config.yaml
num_hidden_layers: 14
hidden_size: 128
num_attention_heads: 2
num_key_value_heads: 2
head_dim: 64
intermediate_size: 512
vocab_size: 512
hidden_act: "tanh_gelu"
norm: "rmsnorm"
norm_place: "pre"
norm_eps: 1e-06
positions: "rope"
rope_theta: 63300.0
rope_fraction: 1.0
qk_norm: true
attn_scale: 0.0875
bias: "none"
tie_word_embeddings: false
parallel_block: false
extras: ["local attention windows", "a norm inside the MLP", "value embeddings", "short convolutions", "an embedding shortcut", "skips across layers", "capped logits"]
init: "normal"
init_std_qkv: 0.0406
init_std_o: 0.00768
init_std_up: 0.0406
init_std_down: 0.00384
optimizer: "ademamix"
learning_rate: 0.000865
lr_mult_o: 1.67
beta1: 0.9
lr_head: 0.00743
warmup_steps: 249
schedule: "wsd"
decay_fraction: 0.839
decay_shape: "linear"
final_lr_fraction: 0.1
batch_tokens: 16384
max_seq_len: 512
doc_mask: true
train_tokens: 185300000
max_steps: 11310
dataset: "wikipedia_en"
Each number is 128 + 32 x the weight over its row's rms, rounded and kept within 0 to 255. Layers, rows and columns count from 0. The size above them is the row's rms in percent of the matrix's.

# layer 9 attention query, 128x128, rms 0.137, rows 93-117, columns 64-127
size [ 95 107  81  98 109 106 103 101  93  87 111 108  83 103 106 107  76 107 104  91  83 115  93  90 111]
[[137 160 172 173  68 154 116 125 175 150 127 155 158 120 104 100  93 132 149 129 153 147 135  92 148  89 146 123  67 168  74 125 118 129 112 155 178  81  92 179 146 118 147 152 123 107 150 124 159 120 218 146 166 164 207 120 109  85 110 159 196 137 163 135]
 [136 151  86 138 157 101 124 113 112 152 152  83 136  67  75 174 149 107 100 169 118  89  79 152  82 144 130 129 193 123 142 141 176 152  73 135  73 187 138  63 117 133  83 106 112 155 132 103  37 124 104 121  75  91 126 155 132 139 143  73 166 157 102 165]
 [153 118 134  72 157 144 150 103 150 143 179  86 129 155 148 137 165  82 147 146  52 165 150 135 129 114  63 136 157 128 118  99 116  74 137  99 150 133  73 102  92 147 166 125  96 158 160 158  99 116 132 173 129 145  75 137 170  85 148 150  86 104 141  84]
 [137  78 113 148  95 114 212 146 219 172  59 154 134 122 124  87 158 159 127 102 121 110 104 110 138 127 111 174 139  74 100 121 132  89 105 103  85  56 104 164 181  89 209 198 159 159 125 103 152 163  93 142 161 169 148 103 140 132 137 144  93  98 172 148]
 [173 158 167 105 149  49 115 112 129 114  88 149 115 149  89 180 102 127 149 163 126 167 172 191 116 133  78 166 123 112 101 114 151  46 102 162 124  97 151 100 107 159 174 143 105 121 151 120  61 143 124 147 122 131 132 151 120  72  86 135 109 131 185  90]
 [111 108 104  63  94 156 158 122 147 171 126 141 163 128 117  89 143 156 114 102 141  68  49 113 134 140 129 129  82 130 115 166 116 182 152 115 122 157 140 128 213 139 179 117 162  97 104 145 139 155 140 139 181 163 105 107 107 146  85 134 136 194 128 176]
 [128 144 160 145 124  75 108 120 117 106 173 126 109 161 102 160 106  85 129 156 143 159 207 161  91 121 125 149 165 154 156 102 153  79 110 158 114 126  97 131  90 112  83 107  42 128 166 136  81 148 115 113 114  99 145 147 149  82 151 135 140 117 127 110]
 [147  93 129 110  97 165 120 145 130 192 144 142 179 121 175  75 134 107 120  80 114 130  76 151 149 119  82  97 115 126  88 154  93 135 187 126 109  89 150 166 175 138 200 130 224 138  48 130 195 142 110 134 112 190  62 101 114 146  63 149 152 132  98 161]
 [132 154 124 184  91  85 109  72  94 109 126 153 123 134  66 153 104  82 117 161 140 161 178 138 127 135 151 137 135 100 175 112 140 117 111 154 121 136 116 119 100 109  74 167  44 117 160 171  96 103  94 118  92  77 210 133 135 100 158  85 133 110 131 140]
 [129  96 205 131 133 146 138 121 151 124 152 107 132 125  86 157  74 157 152 172 141 155 175 126 142 135 161  97 135 139  95 106 108 104 132 106 152 112 199 132 161 125 147  93 149 137 154 129 119  94 111 167 148  82 175 123 176  91 122 157  86 134  92 115]
 [151 135 130 100 152 166 139 124 127 106 105 146 148 135 124 152  44  79 176 151  92 158  95 130 151 117 141 119 141 119 144  93 108  71  79 120  94 171 113  62 142  95  91 149  41 122 166 125 131 154 127 116  96  89 168  94 122  84 168  82 134 106 121  89]
 [115 144 109 119 128 114 103 180 118  76  99 158 218 137 117 130 114  94 160 112 104 204  51  85 159 152 163 112 135 114 159  70 165 164  94 165  58 111 180  33 171 111 102 121 118 112 144 159 138 140  84 118  98 121 139 133  68 160 131  87 142 105 131 130]
 [183 121 112 143 115 129 148 113 107 102  77 116 146 139 110  87 105 146  83 166 166 164 160 164  77  87 127  58 174 187 154 116  94 120 138 146 155  73 110 137 136 132 125 109 133 163 166 126 125 126 112 142 176 157 171 102 186 130 104 129 146 120 128 100]
 [149 105 122  69 118 135 128  86 172  77 215 130 150 163 127 158 159 155 146 160 110 136 131 136 124 202  98  95 103 140  82 152 145 128 155 120 191 123 117 110 114 145 119 111 104 116 178 153 108  75 129 154 169 211 112 162 139  89 138  95 154 126 151 133]
 [143 191 164 119 156 182 100 139 125 126 153  89 129 200  89  96 117 126 111 119  95 154  99 161 170 131 108  85 181 164 150 127 147 106 134  76 149 135 148  95 181 119 102  84  53 128 175 163  82 190 136 100 128 126 155 101  92 164 119 154  99 160  74 108]
 [162 158 172 143 212 103  85 137 132 181 114  45 113 166  77 127 104 117 139 169  91 138 116 193 111 137 155 155 163 119 169 183 124 165  92 132  55 147 125  46  95 130 124  65 102 169 130  89 100 115 118 123 138 120  62 127 109 127 102 147  85 200 128 144]
 [136 132 115 165 106  73 117 138 167 119 100 103 155 152  80 165  48 142 117 202 108 169 124 172 119  76 120  83 150 161 136 113 141  93  68 143 147 137  83  63 120  76 164  97 128 104 147 119 149 128 172 126 149 142 117  69 122  77 121 104 139 134 109  98]
 [141 144 122 103 129 128 100 136 141 153 140 104 138  72  83  91 171 117 126 123 167 140 122 167  93 110 106  72 183 119 105 114 136 108  62  70 115  88 165 115  92  93 204  81 144  86  70 134 134 137 150 154 105 137 139 121 142  93 170 171  51  96 126 163]
 [112 165 173 157  56  90 117 134 178 119 133  52 138  72 124 140 147  82 132 149 166 148 155 151 100  94 112 111  93 167 128 121  81 106  96 168 154  83 117 160 108  87 106 120 165 147  96 119 108 120 175 131 102 158 101 177 113 141 131 196 149 160 126 130]
 [125  65 137 141 167 107 156 151  73 183  88 140 134 150  92 146 119 130 159 144  93 135 120 123 159  87 178 160 143 165  95 168 135 137 172 143  70 159 111 106 174 158 143 117 113 103 152 149  69 140 144 115 171  92 154  25 103 128 101  88 149 170 112 150]
 [139 117  99 116 194 149 122 104  97  89 127 128 116 133 131 145  59 108  73  93 151 158 121 112  64 118  58 132 103  87 105  76 149  60 152 114 149 153 106 110  97 130 137 131 108 133 126 190 138  89 135 187 140 164 110  87 184  83 135 151 105  53 122 133]
 [136 196 131 114 173 122 128 118  56 118 151 114 136  84 124 152  89 152 136 129  89 119  89  98  74 164 128 104 161 135 125 112 133  94  66 111  83 176 110 132 154 143  57 101  69 147  95 146 114 165 108 121  69 112 110 200 118 193 135 132 155 101 120 121]
 [141 127 128 116 154 133  85 121 102  55  95 115 158 115  88 135 155  87  65 144 114 138 169 172 130 144  91 165 133  91 186 114 191 165 211 145 150 138 148  76 105 148 114 101 107 147 137  86 129 153  97  97 126 111 175 163 116  79 144 181 121 160 157 144]
 [116  95 147 134  71  83 184 102 149 160 186 138  88 112 176 120  65 146 141 120 152 146 167 164 102 119 120 102 120 119 109 148  53  91 151 124 157 109  60 217 168 145 161 168  88  86 129 142 139 117 129 179 146 162 118 131  73 139  81 142 151 139 136 126]
 [131  90 133 149  94 106 164 114 171 175 139 151 115 148 203  92 126 194 160  91 103 168 148 106 160 141 174 124 100 167 129  96  66 125  82 129 168  94 131 187 121 137 122 220 201  77 115 154 190 126 144  93 161 165  59 113 149 118  94 103 147  70 125 155]]
# layer 9 attention key, 128x128, rms 0.135, rows 93-116, columns 64-127
size [122 122  78  95  93  88  86  86  83  92  92 100  84  87  92  95 120 105  87  89  82 123 106 109]
[[174 119  75 138 120 140 130 112 143 100 171 134 197 182 165  80 132 114  92  66 150 128  50 151 161 129 182 108 173  94 122  81 126 192 111 107  79  71 112  77 151 176 123 162  82 140 112  92 122 143  98 158 150 186 140  81 132 190 110 174 122 125 127 129]
 [117 163 139  99 121  59 112 111 162 121 172  85  72 117 163 165  99 127 160 140  87  99 165 112  44 134  83 117  71 124  90 137 115  93 189 153 167 169 138 199 134 121 147 125 186 140  99 156 133  93 183 131 148 130  96 123 154  68 129  47 207 108 150 110]
 [119  33 152 122 101 160 170 188  75 128 132 130 133  67 120 189 155 131 143 139  93 149 141 132 136 116 108 179 150 146 133 117 139 130 121 182 132 142 193 118 157 137 128  81 131 145 150  86 139  97 153 146 144 114 116 138 120 129 106 130 103 184  52  78]
 [132 155  71 162 103 202  52 170 150 127 100 139 158  84 168  95 159  78 120  67 130 130  87 125 187 122 140 131 116 140  71  96 129 183 130 116 163 108 128 172 177  73 136  85 128 104  98 174 167 127 129 130 163 163 152 178 130 163 129 163 148 131 121 145]
 [136  79 109 114 126 100 195  86  39 132 122 149 143 145 165 145 150 127 105 145 183  83 140  92 160 136 156  84 121 112 131  90  90 189 111 107 111 137 101  61  83 135 135 101 116 162 114 103 122  77 110  91 188 102 159  79 136 171 194 132  69 147  60 173]
 [ 91 124 108 167 107 153 133 160 122 129 118 182 203 116 152 165 181 125 124  91 120 157  87 140 178  67 169 152 107 129  68  72 123 139 109 115 141 145  64 158 142 105 134  86 108 127 115  98 159 115 159 120 152 157 143 158  86 156 144 167 161 124 106 179]
 [210 110 136 120 100 119 110 111 118 120 148 130  95 137 108 143 105 171 152 173 140  95 179 169  84 182  58 126 147 140 192 137 132 116 152 160 148 123 169 106 136 173 117 133  89 196 142 162  95 139 123 108 108 107 161 118 157 109  71  62 152 178 113 100]
 [ 70 137 113 120 121 130 188 144 183 105 139 102 165 146 120 148 224 163 123 114 107 148  81  66 184 108 190 130 133 150 118 121 129 114  96 122 151 157  82 101 132  59 164 138 177 123 117 147 148 100 149 120 126 171 120  85  69 111 169 171 131  72  98 153]
 [182 140 166 124 143 112 137  99 141 138  57  73  90 152 115 135 111  60 137 157 162 137 156 170  24 161 121 103 129 104  94 127 121  84 124 161 119 145 172 109 101 134 117  56 113 149 102 105 115 102 121 129  79 105 116 118 174 143 142  85 106 156 174 108]
 [103  98 102  65 110  76 154 187  86 139 158  62 101  50 132 179 139 130 129 100 140 102 177 128 126 124 162 144 112 189 100 162 130 123 109 120  89  99 107 147 129 143 124 121 154 141 161 126  89 156  91 115 170 150  99 127 101 158 119  85 132 111 129  86]
 [237 174 143 138 116 111 134 141  83 137  95  78 112 108 130 133 139 109 135 163 193 107 139 153  32 175  81 158 111 104  75 134 119  99 139 110 120 170 136 165 156  98 152  82 108 142 106 150 146 207 128 102  69 103 108 105 150 153 178  89 144 138 172 146]
 [134 179 171 116  78 140 151 127 122 173 127 108 102  64 124  84 134  96 166 160 145  55 132 180 100 102 138 116 128 101  84 143  56 103 128 111 145 119 132 141 123  88 138  72 161 135 179 161  77 170 124 107 177 154  95 117 114 117 147 167 162 146 133 124]
 [112 124 142 104  88 135 134 134  77 151 102 134 116  78 125 171  85 193 119 155  85  93 148 151  83 154  99 138 123 157 165 118 159 129 188 162 109 130 164 158 137 168 105 115 121 138 159  83 101  91 178 132 116  84  85 150 131 126  81 148  91 136 113  52]
 [117  84 136 117 107 228 136 137 109 122 133 137 114 131 165 112 133 142 167 107 102  87 179 116 136  93 112 139 161 128 120 118  90 176 179 141 119  70 160 115 135 193 151 150 130 143 163  87 102 140 174 145 152 119 177 138 127 188  67 172  66 152 144  85]
 [170 150 116 147 116 138 106 125 190 104 165 114  90  55 118  56 113  78 144 143 108  79 161  84 130 142  32 146 121 149 127 165  78 121  92 160 131 103 148 137  68 116  82 118 151 175 107 103 135 106 131  87 161  89  94 150 129  79 103 129 132 148 131 144]
 [111 123 142 165 118 107 145  70  97 114 150  95  81 102  98 119 102 122 173 155 131  78 172  77 116 131 107 122 146 139  70  86 107  83 105 102 141 146 116 180  76  96  86  93 129  88 105 103 162  91 146 121  80 131  97 140 100  87 138  87 134 125 156  86]
 [116 122  99 141 163 151 124 122 116 114 152 120  88 152 140 146 100 120 152 135  98  89 112  45 130 128 128 125 141 142 182  91 149 124 105 114 125 104 117 116 133 169  80 136 140  75 119  74 147 133 216 150  90  83 156 101 129 116  98 105  69 188 138 148]
 [107 109 161 118 154  64  82 202 100 170 139 107  73 155 137 128  81 106 179 123  91 154 162 131 122 112 103 129 149 124 121 132 148 124 115 166 157 116 104  85 103 164  83 114 152 116 185 139 123 116 141 156  86 109 139  90  91 119 111 145 145 166  79 103]
 [159 112 108 123 141 124 134 117  62 134 135 135 149 208 112 155 143 113 143  86 143 136  66  96 131 134 158 115 167 149 148  82 171 126 120 133 132 138  60 185 151 143 182 181 109 139 112 108  86 122 118 128 144 160 145 180 129 198 138 147 111 156  99  90]
 [ 97 150  61 206  64  62 145  72 129  70 122 132 161 136 154 125  86 177 134 160 159 136  91  69 112 135 136 122 127 120  83  92  74 115 120 133 152 124 120 146  94  83 106 149 136  91  76  96 234 163 166 101 124 146  81 104 161  68 104  64 143 118 166 128]
 [113  82 109 115 131 150 138 142  87 140  93 127 145 130 106 173  94 211 150 142  90  84 140 111 156  94 125 159 152 167 156  99 163 102 152 171 111 138 155 115 129 173 115 105 112 162 165  79  98  94 172 134 100  92 170 120 103 144  87 155  75 116 151  75]
 [ 78 131 166 132 182 104 118 191 169 120 141  54  64  82 105 160  96 108 135 158 116  96 182 132  89 100  99 155 123 161 106 134 132  88 111 138 131 147 115 175 129 107 136  94 163 188  96 137 101  90 155 134 123  99 130 123 117  85 116 131 152 156 135 175]
 [150 122 146  35 150 206 118  73 130 171 138 109  87 181 116  84 105 147 150 166  55 113 176 170 165 142 126 127 125 178 159 174 115 127  99 107  82 137 123 159 131 130 137 126 111  78  69 141 123 123 154 144 121 101 150  89 108 186 153 136 119  99 165  73]
 [117  49  93 179 130 157 120 161  93 111 133 151 146 110 119 128  91 124 135 135 178 101  79 163  68 130 168 128 185 108 127  93 138 134 106  96 152  84 126 136 119 156 121 135 120 139 165  76 142  99  98 101 154 123 151 133 126 104 127 154  95 167 108 179]]